{"d_model": 448, "positions": "alibi", "attn_scale": 0.125, "parallel_block": false, "decay_fraction": 0.405, "final_lr_fraction": 0.0, "dataset": "wikipedia_en"}
Each number is 128 + 32 x the weight over its row's rms, rounded and kept within 0 to 255. Layers, rows and columns count from 0. Numbers have three digits each. The size before them is the row's rms in percent of the matrix's.

# o: layer 5 attention output (transposed), 448x448, rms 0.0347, rows 157-192, columns 256-319
# v: layer 5 attention value, 448x448, rms 0.0374, rows 158-193, columns 256-319
# q: layer 5 attention query, 448x448, rms 0.0408, rows 192-255, columns 256-319
# k: layer 5 attention key, 448x448, rms 0.0403, rows 192-255, columns 256-319
o157 091:218131091149094102197141149096166132151110092135091093186146100087140128110099136112083121079123167135136063123130119171163117169109094143144142128134102034201124111156093099128112143119099126
v158 084:086134151130122063109143133111131105149121090160150131160152150130133106114113167096187084116072055044141171162123158178172164138110122145126088148089127115110151147222193136165145095110095072
o158 087:095153126179094131140107110215126199163147081101156129144078146108144139121115102185094112105116171131078093173098056116091111143186106104097106168115121102139137157090123117112189109195133138
v159 085:119139122136037142084100157138105128161222153165143132177126201145135137155103155182185088109066088080146148104108121136092126074063132113122105182153129168163210120097116166119117127157114115
o159 086:138141186108161152098117140078111116103132135127122162083126150103129146122137160119071100127179119095124048091211132101143104144142129167144129113091037099145179140156083080113134135135154109
v160 099:101153121102104111098182140146109119108112122140097059138125128064096121149071108118131145173129103086125139149097153059102108150083113144126115102142170085099140101162078139095119169130147123
o160 101:140194148126181143106157121160107121128169135082140140111084215143112189116121128154159176135116138171051104091130107151139098102127147170134122188130147181143114130168084147089147085132151079
v161 086:143188126132156155106081140108127075168198137128156130078108175159131159166131182158134094092089083088081143098090163113096147101092136153104119203142126171102104126147146190148099150118088105
o161 092:166101188120069106103071084161156084190133138076136059141113155064199131096162169136091135096164117147164079150130141092150123131085117162122147089113050113151131103109111133142146116085140212
v162 094:147139114092134121168098122088134111167090100122124107110137142222114152084085140104188098134079065144074084132157148098141123125045118220100147133135105086129169170143121164129113136112139143
o162 096:156150121119126100071152066156119095172155164090106142144168169101181185101136102113147133098123148114125075149133114131135071155110117099154152106101116179120128129088154103084187102172144179
v163 087:135146102136120132135127093138141131110124136142158192176122196174113146140152125134192161132117083129161092123131137098181000088094137204148126099090099052081135127124106096111152115106163117
o163 092:144174166091158163086123122164069086123107151129129116060098187124123158089130128091189096148124116119105161110070111124136142135136124116147194149148141179102147139156145133082107135160158111
v164 082:163097105123085133110141123126162111089138100141120105141158109140136107113074110115121110188132074229201108144121075134087160202175197076127088136115155156129109112158066173080139078154141134
o164 089:049127108135210119124122181118157202060117128171132162186155133135063124126126076122097123158181166088142165122128169104122135148157107158064077090179158090133151133124123109133159173147126068
v165 084:109066098143157112127183121167099164155051126119143142131134080076108119070135134122083162114114187128104155136165108148195117118177148134084122172089119142088147131120128070126158088089121086
o165 092:095116140134122119129099121123046164177145122139130106127152118186073090116155123148152115142112159150069202102056123161101123131159211062124113135162192200087101173136071127132139116093116140
v166 085:174088140128120126171151089116139119158159108110176138128124089224155114074071141138151152128116113140145147125152178115150070117126125138132145147165138070105125117209102076114151141133200152
o166 087:124102088114181181099112161167160098114107163118104121152092163156071158085129096123183138112111163152199167110119125138095112134124171095085106130132159138109106093146144123123219134190130133
v167 098:159125130129115111134100137135131132115157150124098092180138177091131160163071194115034182162175166104108119105056096148074106128163145120124107126127165114099129115082071109091094126154161208
o167 100:098191143071171141122098124115128159056134123144111175081114109094130142114150132133152186114139159116138080105101138158171119171121139164103087130180157149156114114134145169140141170105124092
v168 087:082103108083137094106130169141130155137135124153130139120152097132117147131100076146122130077133098138107114134127109106120104158093112102091130155104091130074153116071162108120096065120139122
o168 088:119092122073095110103166153070150182094136154177166136125193123161119063159109164143128150168157145137099112081142118176129118108132122134168137139094131161143175127156127074150100128122144131
v169 094:121162113146138087135156139115133103133133105127113098108084083199134113053130069140151134128169147143137143133134136197109145138200115129147064096198155172133110140144119105125123078166178193
o169 099:142125099175104136145117120147175181105162115132139157178106113144133132161127085154072137091084174173183150187154147143121137150125154082136129148096174080173067114123158103142159132132100118
v170 093:127132117161046129104116118126104121108051124210182124087084167096118098080151114124176115055091120102122158137172169158165141097083093137108204133112128064148206131184159134151121151151084110
o170 094:139134147116049133119144102189086121185210145110108148112127086172201112130173101105128116111065097155087150137093129126067062122141156101126151109107095168081167196057165102120148108105129166
v171 088:167138148128158093099125102109137122138089156100100107155067147100149099172170135131100181127114131151143184201153061129147155163126064152112075108116147157101193131145165147099199134113069150
o171 088:076139154123151123171106169136124115171120148172113131060160110081098143104165119179114141131073124118174162134093197161121090159148155108157223145139108137145150063068155095128167152120123107
v172 078:162177108109147145123116168112148163146096126133124104083126218173100167148139114161104045097150100142121146118079073099173089097049160197133058124120144099135167112090177156114140078072116127
o172 092:158138130115099139111126137121179090074098120095123135086154121119217149118115175155105144090127115087180093144165122171151153122100080146160168118098056110185118134126146096116083150110151186
v173 089:069139153129119140112166076127138112048160077067061129110161106067122145101167152122081176103051168077137102107147131183140176163173146114094066134143143099106111129125092113147100100100168110
o173 090:153105078178148149088107121163135122088114064094171089170053151147189144141189101127127114095142146140119058129119083130069107069096121162107103132163111142189059147146141156102137111199134094
v174 093:115129161112096053114168093161134095142141100111139101181136140129116146146131068100228108107085093143136130153098147083123158105128111129135162117180136066136198108161071126161075159114124145
o174 097:150132036105143126136157147095170118145141127157161103121140121089169167113127063115138091122117170100117114096172155152116087153127113140127124168150101174142127149108134111128201087185173113
v175 091:190129106117077084063044183130124119107143142157138108151108160145213095121100117128069134076185099086092152117123088127113201129097079128121118089166102092116142105154145157072070177125114122
o175 098:109093087164117137104116149100172149096135115102134177095177117096131152128120116147107109043110128140163099124167143138117126182154123144137098113112191082168048112107175127092150140184138108
v176 087:158173137078197199099179131137170068175196151108157176157115143159100145175189124151187105097139088116105104145108180073185112166079127127120137117170162081081136113208133149139092121137116128
o176 096:108116138132097135101099070201189075156073134108127067090134147067210121082139158103147126084144086131184131145107104083151155094107085103130194133103086119160119114140122120165099153113156189
v177 085:082133155113191109108145137106114121212163139084096099125130064151101144117121052117095162104150108100127208128088131096182153136172102187108131105169155101082253150124138094148076082157142083
o177 084:143141095121124143156145109077186073089055128141198109122134136191166138121121146165115137097113097123126097118150100147164154056138099124146138214129081199139130149113107077130138108144190141
v178 088:111138158137118137121108132122095108092175135175161182153142060049141112111116114101112128122114168044129154109134186114146159148110175131113107149114151097143113129149088148188155089105093097
o178 094:097131158121123143123128080194077167156123125123132105115080169127110079122179145140135123139110069160090146159067083092132121092150161111122113160121102194079161148104149121121131123079154153
v179 081:101187117130154141158162105070152117146153132175088097133115159151119101152117174132219072076124165150088085162149129080158139101071120158152102078146126079065171177138144149153105139112124151
o179 092:126163113091124115114065118232149089177038098136096157081103187084189152091088148133132104113167150135103081142087104158119097100139101073118180144134140120141096078106115138133124131164119185
v180 092:151132139104158093095081127122131095087109113051109167092106080093164090110138129141108148174120130110143135160182116162125143140090114166180099101091151149170070136115120114091137141091140138
o180 093:181157156157124137160145171135141107161118101124155124169117079134086115148165141146142148120053108121160166159136142103105155097088111128130134144156115119115109126135148133115101132066096104
v181 091:122133105099151159126151134217092134147134135128143144124110177143050178151175068092117160107158134196135098149071128108133095090139117092167136124110139117132127086115121166105123119107100142
o181 098:127158106110125128126140108087093061110135143149142097077178097138120169090113169088168132173115099094098201042137139116132137115080167135158167125132133187101163138185094150131062126081152117
v182 092:143159100124195126135101120065140110120148158149101111116133100112122103097128145117126117142100150076116112126117153141139112172074116115088134137146153148103138154203152148125092160141127123
o182 095:078184182144133089142094084204159140168132154069137171135112143080176156163111117144145126138156105165133097210081082089172136140119079150083119122148169105132054151086123155125154117126112159
v183 093:070095122100126112132157202132133154158117141198149131098177104141127138066124081163139077140105128115148109161122168141096176151112118109143180156089141156099143085115168134078096136127104117
o183 098:111140119087143096120165165166135160128114131145154161193172147119084078099097136098141137163147080130089107135092152112164088094145144126083118165172187087111119121153110061143116119136106094
v184 087:137115111112116095131155141068119117198129135118124160139153150132112096057135158128186129153126109096140171105180106150102121110107165199144098148146118154102168153127139070135122094128191143
o184 089:157148148151155124157129114124122167115139103101126152100090143152082113088091096116088095065083118162147124182120122110120111151173159064121160109121124119129119169133135069133154158148128165
v185 089:107133115094156110111175114172104163102168134089134127112114118082119119137171111122072136124185167148124152131129068151083118158151130124156101123123169128114122115101120111190154128085130119
o185 094:111091085128113114119151151078085184114151139157133102089149080161090097131130105090114115132081147170098195107088177139074144163147223082177125111139158153097146144140125168150091164095123103
v186 090:112145137101223119210129094105116147114167123143150160163122113105146142149126116096209180121137105137101114143101136151088125127106127133160167094055107130097104142098137136115155189119169143
o186 092:136185130178166154147106181139120105186097179103134067125094100130063103130109146133184148161101126131122132115135085137142110096154099128121130146133175084089139097159088134108089092131076112
v187 089:115109124172079119139129080165113138108053072213125150114125104127100123120120168116103150104101137152102117149163199095164088156119085154120191152054097080143104165142114096098142148174117151
o187 096:180166146092126103122138091164043129223169133109138081139118165162124131124188100134197156211101164135067123090073088139114069116084162121131149162167157227082143128105103141097138068078146110
v188 096:154071118166151096177166120091130162161076098144131152162134158116154096104121099116059149128093172167108107109131070090122112155180142093155164158048077124122099132077143092166179112107147139
o188 098:089112136103147126103089124109045166150126191158136115125156088180093138163129159176159150166153146099139115105148181157130103107127128139155120069146111169078185098101133130148115121115113167
v189 085:094143103145085124105162132164128219102081133215122186115092118179074128093096143124121092134189119170117113112182186166179134152184098143111145112111102032127123127163032119156144148126168164
o189 083:123179096126122072101159108141101162157128111098109110171137165169133170141135040135134152163079181133079107122076135137085111124129173088140116174128188163060086142102099188095135085143136076
v190 093:184121114138106151136139057135128147138100091071107184111128166104171176088119101140113140070144104184163110153099081129105149170132149114114106128158122144098089130078064155111153129122168155
o190 091:103121052129130164061172179107177108063079086116174110155165122188096110110146115099192103148136162134159151068140105124102140107140125146103098147135128154124108147180138101096100141148173127
v191 097:159129136137117142132160102108135091104143153086090136180158210137164085145200117136224150041107119093123121130121113128125092103133168126128098064139094092115121155097168139137136140115171138
o191 102:129136164149119192100100199160129096126061116146141139093065145119102115106113145142088130143130113125155138154101106134131135094165109118098153155140102055174107083156114092110110136201128134
q192 090:203141137200062135109121124140120157077120082082132149073139126098177115168067128126140090105119092164135104095077068119158149107115115208072131072181118102136159152187127122116123086071109138
k192 091:174162150146140144179088142116106160162118126102150155096162117146128163141096107179128039166110114167153139091069151132140108164158123105087082101134121116107140117117128160115155115104089085
q193 097:142107111170069163168104188108124132105121103108108148124121147128168120163055078053099179143110154138085107092157121135142138094123106182094129129128093115189137165106132071083109121102072160
k193 096:176154181138178123186095152165154066136110088150124124111116080172137177069097135143119052159127121160096145134071155165173092161111161133043141077178083111115136111100122146109178062138133157
q194 087:086155119185109166108172137105178114149137148106142113127099156120133127073132091138096086068125094125134091083135153197140162130171143110103186115173076155156121098112139092137108157122119124
k194 088:094133155190063152131095136115146059079150165122166074136151106154144096198129073104122107142127145120089088161104093139083074117118147087122154143126026107147096073142170127189104094237109109
q195 094:123178183202057122160103175116096139056123080183155074103182154145076090122131077180133133121145114134151107156092088135129118138142133105115159107174118147155127097113117088139142161157070178
k195 092:099120147171054134119123113087115079133129121136179136095135132185109083116130121171089143163183101132126166105180088142150095110071156069166138110112098101154145096113140154150102079159169150
q196 093:097152101140162111140113155176095124125092165109135101091150139063066097105152126081121141124151158099134157170100140129149167084142122133109129098127122132150102085150120135108121117146089119
k196 096:063129154115069177065110145131115150126141143114143122104113167117137073074114155117154085116135147133139194070100097147137150105145107076114143118120111189157078131123168142174120120220054152
q197 099:172185160152076157129112078118102152147158117155154125075161117175102090163066080152099068140173129070195093161114085142095125145177130176132139084138132087175135166151057112094115149140152175
k197 096:175167107186043089133119113121097120149138120128157141094114142195102166181071137138088187128139076108127181113118150147116073133127110143105111119151151121138145180180098160118173113111160123
q198 087:205144113086093103188129126099160128114101061118143136175192102114182196122086100104111168131163096110089087089116145062132104094140182105107116128131139107150171196152123111128153059079116173
k198 087:130167138029151183152092150136141088169098145110138152109150120119070149105144151162159107135108073145110125130135186086153086189137144106119102128157150136082165142121092190114164163118107112
q199 096:138136144123099152160092064141117107089151113104129152145190089159097080125139129158141118146096111130088112086134157075139075127147141102150085191155172110147172137129169161103108137124180104
k199 097:172142098103136069081162130163177143145146128094147135106124082143143127077136149157105153073159090218143076156235133137110164133066139155157118134169138153123150121144089138129151149105178118
q200 092:101104161216130144097133153137135166188126166109111143132091096142142077141147142155208146113156191158125102168128089217136159157105082161220182104115128148139092117173127121144106148164167087
k200 089:101128120253122097168137169113142165139178153146153139135092179097116137027110087147082147121143148108126149129111136155152092119149122117155158190104099166161109165131179113188111160147108112
q201 093:142073101045203120178120112175099160114132108157116138146166106078138137102093143122119171154098104106136192128149151076110087113120146092121096166132159168082076186065144167140127114114135152
k201 095:113126107025180125077147112136151171129072142134072112126134120088086075204117130090171139121096117129155112129134137074147161123118064122119128108130185139087136156112103122096152103097105136
q202 096:171104153089104168124123067074160142105145096105103186108157168059074116082138128089102125130090115120045121141135122047125105169072150107152069131102142105086146149180168080144146186121074134
k202 096:148134103119159121081131116146146167144141153088160079163134144167098135083070142143145108133175124101120105099083151079147171099167122165187091088143129093132121087136054155085174114100170102
q203 091:119173156137198161074140160116119138167117170137167105102078149163088085116161132222131146113148133127162177179162110184141134109147156133162118129134172145124081098120104158138147118114164072
k203 097:102103107205148104164125150132132127117154101139140157116131158101213128081121076198126135119122103092165149131104097179106118122129168140190199163117123134142096113151140102166075132106177105
q204 097:156163142095081170198140141131219123117118091108138166126160091121078106093090113189075133147160119115149110130136126071153060184087135085131146135176111130144196166131119121105152149129094110
k204 096:177135146078085132051152151094175099197125114142110103118123114150122144084165137157112196135152054152109152120132174114106152127083082065177111109144104133124154108170077138156170119101132129
q205 097:159145127129034167097156099164145085134186105202154162084134104143082126141124146187111121144138127087167098096096126127122112177116141072128165126164122115155168129195122187142148161153100118
k205 104:161138146180054073087120072108141099145142120154164146116099046154097133132188127144142165129124098160115076130131151108112106121075187089164130168122164114155170120144119076092123152091124108
q206 094:144153159134169118095148161138130139124111164165087150116069148135090178115086135185141135191148128145162105124143106145129145139185132093117119134154185174107083137086091146104159098102173111
k206 100:153103145207126144146130150125157110137160113152205155151105101070165158081163123186152187162136166065150130155157137163065095123159191115204186238136140106106122148140144132123084153090183100
q207 096:105089120127113167141149159136178163107121117081110194128105105096190206136099109050106165169124167156088052085122128177167105118077091101064121134084120192176160145111144038110182162114108149
k207 091:106132173093200162180139136110141070111087106142110137109161114105151176057137141114132139130140133129091075133110163174142123158119152109130146143142090104074162132096172125118152083205110126
q208 099:179216153089114122167125112113189118107103072107107184179149122142127126088117088212071094138170115139115097108098103100121067142086136125144113131147133149118151151128097079117178136110140111
k208 098:205118148101173079116120108145172153178125167127114160134098085172156159063134146164119149119158067122146112124174142128146102183095117134166053114160123118115159108192133137099152095104156075
q209 104:148153128134131103068159065162089153113155111166107084144112140115076128079162126138191162125129115112114177152146114080104104175152203139073083144146189121065101125107110206118129094112136129
k209 111:122082129155172125174157146185107104131183174151182141144112150073111127151176151153109134209124124065166145130157100134094155118155200113179106170148161113112083103115127153115126142066181093
q210 097:187047153108155077107102143168108165144105092112092180134198189098143160142098134067142099158154160185135147097120117064118123150130130135103119103115112072111147145087116079098183121092079121
k210 100:134176087110202166187093162145119111122136131127134123154104114094095136134102136178155063204091199088143177120063111145226174143212164165157092118123139097084073137147135211103119096042155125
q211 095:169119140101118093147132093114169125155148081078105172169125136096157167085132103047065106115120139152051114103159160114129128127058133117155154157106111144090170144110132070102157155076083090
k211 092:125131093109142116141129126146154157178087140124118094136106081163117138133144085103195107054098193109106089106132136105176131154114130164121046079117080118094130055138114105144171113137147147
q212 095:136056064057158113128135114141104148110117138136136106178150120142142169164112089033127163136124158138123119112155144118148100107104119133159115115070074157112124158081150059156123159150054143
k212 096:130132134031153174139137098142151111107088135148071120131141137087097158163130146087143117162092172099133103099183166126198173167149047114087105052096137121099111134105135131146150125097082153
q213 097:145164126119157120142096063149126161060173095146151146169154121127098066105141161210130161125161149178096152140102088130160122141122135137204137089107158123093167105179133166096163192137117095
k213 098:152142098127120088131136125150145149166173118112136147112140170142114115039160157200074182104167073140145118078191155160116154100121124074127123171122175149142170131115131103107099165083160084
q214 095:087051154163119117119082128152022141105135158118185091119106119107162101110077154121232126125085164137113152077131102162214154126128099146083116163180149135150148104108173144136119077116128156
k214 096:107128177158141134210064144150124140106131116148211121108130117105134117077138101181115134157111118169200126147119114169156143091140179101084185210143152107127124165060191139082135099099104130
q215 094:141132099093099098196136166151180163102117112132128138097127142146091038153113134142073105116151126118141145121164109066140119191113200059136122161149144133105145132133063108168120157107105128
k215 093:142103150142100163076150094168112153164129112113160067061094148163125088085128076146114183134126157079157119116142140103134173106163133073169136102117109114186143069161089110128108128079157121
q216 094:067142160160100125107118116142125125152159150194158142115160115151122120134110094166113106142150123064177082156110067151108120173146133089136125113105133138187141123115070112136177196149125109
k216 093:151145147170070063110125083111129151137106161159188128123124090183125168072156097108096193107158137171131105135183136113156077143091102119144141179131117149139169138155180078099144123163127111
q217 100:168149061131134094083142102144167108185067156108108122109129143124132174135124132109140117117176093116143180146124156113114092121123124082115162141157130181069140111111164180118109086150111156
k217 100:105089173122107188120130146111147159138171128112141151116134130093134099180140137143174113142116137103157137096141177144141206129175128097156099154125140162138085088132159136154149153088156110
q218 094:155111101178111128155121097169124125107133107122053165094134160129154187113137123139189087064131135127135081101082157133134123181162144118120171100186170096114169120136213139139145105115143111
k218 094:120151128143107110188168135157111151140097178149151149092138092060113149124146109171160153151157125149114187177136121102145079151155189142099055127119156146143099140123128139104117145118172069
q219 095:150058142104162104141121158108102148116109118095132125142166090119152121149130112076146154125170152174120110127151137138187164069119132173193087087067114085154085132068160070125101135153158128
k219 100:084169107108163157104106151163117138067106128122101181113145167087127102138089131115120096137116187120125142129151099160173118180130049127058147137133142128130086170096127130165153115123111160
q220 093:129165130106148172111134082188115123101179146147183112137102146163084106103148169225161092148124107125131162142120104113076110151174144118153128145158186112132124082127083201174134075145170149
k220 097:157088115160113058102111124148111165128143126143118105127168133069107123182174137107174222140148128098144164175129092161078109101091142139152083172115157163128130102146118125083100134093148135
q221 095:154111116176087133144135119165104140089143086100110145072198188097169122145083096073140108092120135119112129078111075109139158170146106185042131098186091048117197156212119121118107104087081202
k221 098:155161133129172121211100134130104123138092149073116096096170069124054099149114124183147067120106130170184181121091139136165160124160167129116122095125149120108099142120172176107116105076095121
q222 095:135118083068123109107134090122137132094200118154124134076142130125111123106134176140124119142129138165133131149113129110100169169136155114200126120111121121086091152159137140176087192145122154
k222 097:128113118116120133138094142176103139091164155139130107141111194150000104181116118087154186165092144122183121126106159110146144085207108119116154073093146138130158161159129156085119167090104145
q223 099:144072094156149086131103186137108094145059181103068095122109168136151178152105111105120126108145162095172145069135157180148180064159057209083169143123123116130107168097118123099074105146064153
k223 099:102115129115167228186134106097121130109112112099070124114098115081134123151125171138196040079111156154119128079118123130144166091143141120058149098146143130136128156085166150173091112118115167
q224 096:202164111105081157164117093133142115072138074133144090134165122160128119154078133114110147170139132129144114112117138099178138149144151105083103126159089133135180164182096104162111060101084183
k224 096:207145151079113154109064128111101107154132131097130116110137110212063120170111160185120197154101029160173135063153113100194099142118066117101105104134132131113210151110057153090183146043087127
q225 096:130107128088121144173178099151139145126095151124125179138152116154177100158136085136083116153101101098129085113122137125108074141126093066101152173077081122142170199122069131152142142146145132
k225 101:135128108073150065106154086164123127146090106133078125134168093165117150059113152108108167079140083133126077143175145104174135171071162143168115113104112143110189100142092068038128185091111137
q226 089:155133098129129100161141126126162128152070115102100101071163157105155153097115147087113140085150089133163127076091127110132132126109144150087136108199106127121146175231096130139134095128075117
k226 091:128127122129095214137100143168130185157115160113047096121104113135094119177147089131162094135135127145179091097142129081159164136182120124134117058121124150168112129124156142170178122106089127
q227 095:142164109126133173129105142133094103183110194099116193149185147144138164170075152150129111174106118104169119177153167139089075119158084151028149151153187136142143164125134156156151047097149163
k227 094:089135084091138155123095129110139217187132119105119131098111108109111118132074150106192115195121176164157165131114123158184124115174170134114081092173132166078111183156171135132124140117119130
q228 100:139148135188141145123127165117124118154133140124139107151121120149134147162167182172160142119088107159116104178137195162125146120165163186113153140165145087137169111166084151111160044125116110
k228 101:089176102137126146179132154085104152132145083156088151111136126135177142066148141127108153106113101202079131112101115191135119149124173140164148151151102175099144141085096153081103202159103108
q229 092:138093128106020082139132116065152083107122141142158173092174111100131139134135112087127133112132087064129133109104113065184122126074144046135133163174089103139173152136181141114092130182107148
k229 095:131087141081086136059098106121140116110076096140148177146106076148060132082131155093141136118156099154121092097132189110115126121064078082118152094091130146171137126144145147098168123101127137
q230 091:133150105110097126124125143121151135123087131089181147074112093106093113146094130052081171135110115130102175117170148079129124103088130094118117147165157192079171147113164142090100115139030121
k230 093:174123160072101201062138181098148106173126171152137091124104110153128094106155144111130123145113112149114143116119194124117212108137064061104111118127124149142147098100087117113146148124110174
q231 088:159066089066107168137112102135185126119143092117134139177165093071182192145121135109112131128155100162103095113116124133147092104087129132091136154074080160115151150142184083141158138087098163
k231 091:127158153038157123123125093142170135160075172131078132150173142104053151159105150108189109124151152142108106134143189045156137188125114130117071109155133133097149145135142161101188114150094127
q232 097:115088147100196042115113104138087139119181177129115147142139148180182133164091180117129135145158202180151120118140066177128152151079094132169114171069088109151091123119113075129114141125155136
k232 098:040147117117157109165095111133088114079103134160055088125122162078108144156087084088183158177103155136190108182144164160133072093196119147095118152117131139110108174178197152131127126098094125
q233 093:110114092133152109116168066121106155177153162169118151210170119112109137108131154132118145149135127142119136145142132127086100156126162104171149148083138138140103106094149164149140172119117103
k233 092:099156142091103086102209137139159154104159124149161085103150147120082126086158124083157179147193178100061124135196096113111142151114147143153105160142118164089117130171067087143150129127177123
q234 097:171095138149091155115097096156079160091198097192129165138167089162109156134081088131119161206151152108169110165097099088106061185160113093099154139116110144148142132115134127105166143124091175
k234 100:177178158081095090143105113087115089085122135184176141154141133127072131153137177136051189178185121153106128176176171096144105147095153109144099134142184138083174175154111131102155115085136108
q235 096:075179158103127152165105141110174115126154127085132195124117097154103074118118194206132118170148119115116075122104086164140137169073130072160117110126141174136147118129126057163162119120112134
k235 097:146116119151098103095106143148151135144135083142188080117124100185151140044123088132146199118132115141157124091168106179121064088088143127150117171120110133111174128162162106112135157173150111
q236 095:147156032064143112161113085141153110142142107140151080177134135153068159115165160157103096096171129160151131096137153043119090108114171135180140157120166120097115094121155177121092158159124097
k236 096:143100104077089121075127139113133156159140191107074148165088122131086116185154167095158165122157108165102092125100123086098179092097049086152067099095177148159143100155103129163140150112121130
q237 099:132059134120110046193138161105111097097101140107138150105170142091159113153099111085109126162115130091129147079154126096163138146108130096096132162117107091148177139152107121084109116135133146
k237 096:154088128096174131097113078169126157122077136118099114135129100123171144067075150119074107092117105122174090120145153095151194120116108125142129112114179124122144087125130137099148088041095151
q238 089:128148161178112159138142137120090126096096096138053101182157163166144127175141091144151189142140133108126061128127113167117113088199094148135153083104050079171142087157105068160152126163170159
k238 088:088149139170109105189153105163117098085153143107155170108148111126103119106121141147081122104141161106148157154183051161139019195133196141096160073141113137102135150137191123161137154182132085
q239 102:178152150128124085170148145113140128091045130122067087097137150139150077120055102108113125133131062111133083075142153108118171138177214083045109118193169121110170182177077116076124096097135167
k239 103:136123167163118224172112139177115113142141117130133144097143115176130142134137091212073130191100108127142122108117151111102123166156158138181150141114164107119121121132094148094146153107161072
q240 095:079129144202106160142126176122119149121130152092096134127119101169120069149157085131139145121115136156121074125123120185167193097137085117170136134088113078190120101171126063154096188164174108
k240 094:144111105178111098157151087102148124108149137121095137143092159181146113065154115130056152053164110170123125118123166130103126120123128171127213092082087109179167123138147091167083180208088141
q241 096:139136092098156074150141080182172144119136082176102080135164153098122186107159121113130129103131124114133175145092166047099101158114158123112133122169134123079120115088130207149140109149144148
k241 095:117107156090101160105149160120104151123137156113088127126131180097084071210165130119165128167086103142133127154167123098138173153147084107162104132105132151116110138142118134110168128121120136
q242 087:153170103152108157149070146106125149128138124073130172152170097110141031142092149114134157138110096166107137134059133127117118102049122150102121091153149126174134147142153106165126135089128156
k242 087:184162184099116146127136169120165133136096114121151113084126141118093109073138125147146147126147099161175162117066149117122116112136127102142195104143121136139108151135170124110135163198086122
q243 098:108165158199124171147105170118126126124176139104124115077118134119116083126103129187178151127105129141172097176137101192139175106097090190094130098183107102160127116186101146143140119164139139
k243 096:125134152178106130142109130098112128148153114109136140106095117155189098077085139177092105106141096162149145128084153183116119105120170146148219137150097130145132150143184112122108131140083121
q244 095:121134082110157113106149095139157135120156156164176167072151159034136188055094153147104084130105102065149181093109127083091151178102156136062123145153162141094129106129079190100134118038131144
k244 093:127082123091129157092108114113092166167141122138104053129124105134097108187149102128195103139149092150127140095104149089107172071134155097155082162137160088142128107118070153111155089112115133
q245 097:069137118109159111118111106164094129125149154108192127163090145121136104048140175151145137104110104142099199104114112118128097120120079108066084229188176128110121075130123199171150079093152087
k245 097:134090110077158114129167122177124212104134149133134099111121112102157065140153114107206098161153127139214121195166160089148151096118160143133114181114118085126117069137178113075109122115110118
q246 095:129145109091080139146167106110216105099150116124129109083106101134126114135118136111091124114103078116104114115143150103113141166056175011171115152143089124122198168153117172118120173151111106
k246 096:152104158117080134046095094137128102127101097160102089159127098171099135121159090103131157073116091175117024107089175069054149116100114063175132122117118128134199105139140101125153167106126126
q247 097:131099125131158127124129190146109149097118105099099130141181165132186119149121103066086158130072111154125121111145100160121129097178117162071149137092105070141096133105089041162144100075075118
k247 095:160200106113181163167122138143106109127108073117151125132139127180127111185141149123111111171086183108137191103114104146195091145155182170123181008098090076105097132104146102124101128162073147
q248 096:180127142081140142116101141125128087086206071121117223115185138148099129131103158159112153156130103133115123064147052060074112143090100152128139137125132131115194151062154139116161200058064118
k248 092:210157101090183106108115122137159115136101140145164086176158068141089141162156103153147146155167141129124122115134156149130127063122175091114072131149160055127153099133140124136073108084157137
q249 097:136152132144080144116120124120156092149133124173151084089084084103092160108156144152131129124101126092133126180124153144180162135103174090105174146182140155124155144162135147109149098180065139
k249 103:158122175156040169094124137065122096156143142155172143182097122137140169092127185145115140125151103164066129107081128132084099088068139092158151162159129142146123114100084132132146176136152123
q250 099:111120135143112174148155126059198107207156136133155181141149044117151180175118082116075105117166121137139079175136135151080156114077130150161164099086112129155159169141134063131157171121122137
k250 099:101187145137076139120134144095130148109125135141110153176148130127129213154065078080132126100114137165062100124128148132162062208127044131103105126141083137141133199193156117131173119146074120
q251 098:208150136090095154135108116113157108103091087114140110136106129149108175162154129177127127168184117084133166108110133077174110100124137145083136095149150108152163093181122150112143078099153128
k251 102:169070152106211069120189104113116112153155123124147159130147070118199149066166154198114166110105083083103179123139126154086125181078127122103084144154130143107107091131090138146167134101126097
q252 100:107143127211045150088130132119086113113174130179120066122092103143097127151102122104189144109108152128145081166100141202116188119163142113151131114150103151183108107117168081129091175162142166
k252 100:101172170225086160199106124080099086084111110148183150108090181127092158174169114121069130105113157142115110181082091124122055124130152132127139161132103126147126191082158119122153113188127159
q253 101:134081135071137111145112071165103127151102130114131133109154201090116142093102094110121098121140136124118157073105096122171131103173101126078138180160097098059145119103100153089084104135087103
k253 099:224099090137148158115121120165129112173149151107104098110129089136124095173140182173170084130133157109114146113151150113151198105120154121157099139128170143112092086099112156176090102050151146
q254 103:138069143146130078104107136130059147132091151123111111151143136097159139116106074106169123182111174148075141078138116160142125082125100158085060153110161083133165099108164123100111065156138139
k254 101:131123137145176127200104174136138136110127118148191140130161079084156104086107168127125067176084171115146185145173109156205135170139168129094097195179179147080137123095143115108109092104154136
q255 098:124062136150130123157141095112139119119145148109112188128170133133168141090121083119091068115125147076110098129083109126116115161124106173184167103082052089152171109124132108085140176143117164
k255 100:156168084096147067157133095124130144111123135082130097118170099130103126083120112161095143029198120168107146140159187116167138135123146126114113087120132122091127110163159148100089144141110105
v192 093:157077111116127077118138080140126126140111090126131129103107063142112161098145160095171123114108152102167099117121133181139132118099083117174192111076147177140121119107089103130075151145098168
o192 090:139179112108159174167122133089161148159147186130111128113183168095154111159141093141099078123179092118142165138173132081086097147188134126114091179165148092050192106142184157076131120078141102
v193 089:147184115137114101027059188139095170112138125107056168116119128159169157090118160150147135108157107129096103135132195123058126073100063203192139146172150124143139108127135108141183142058143172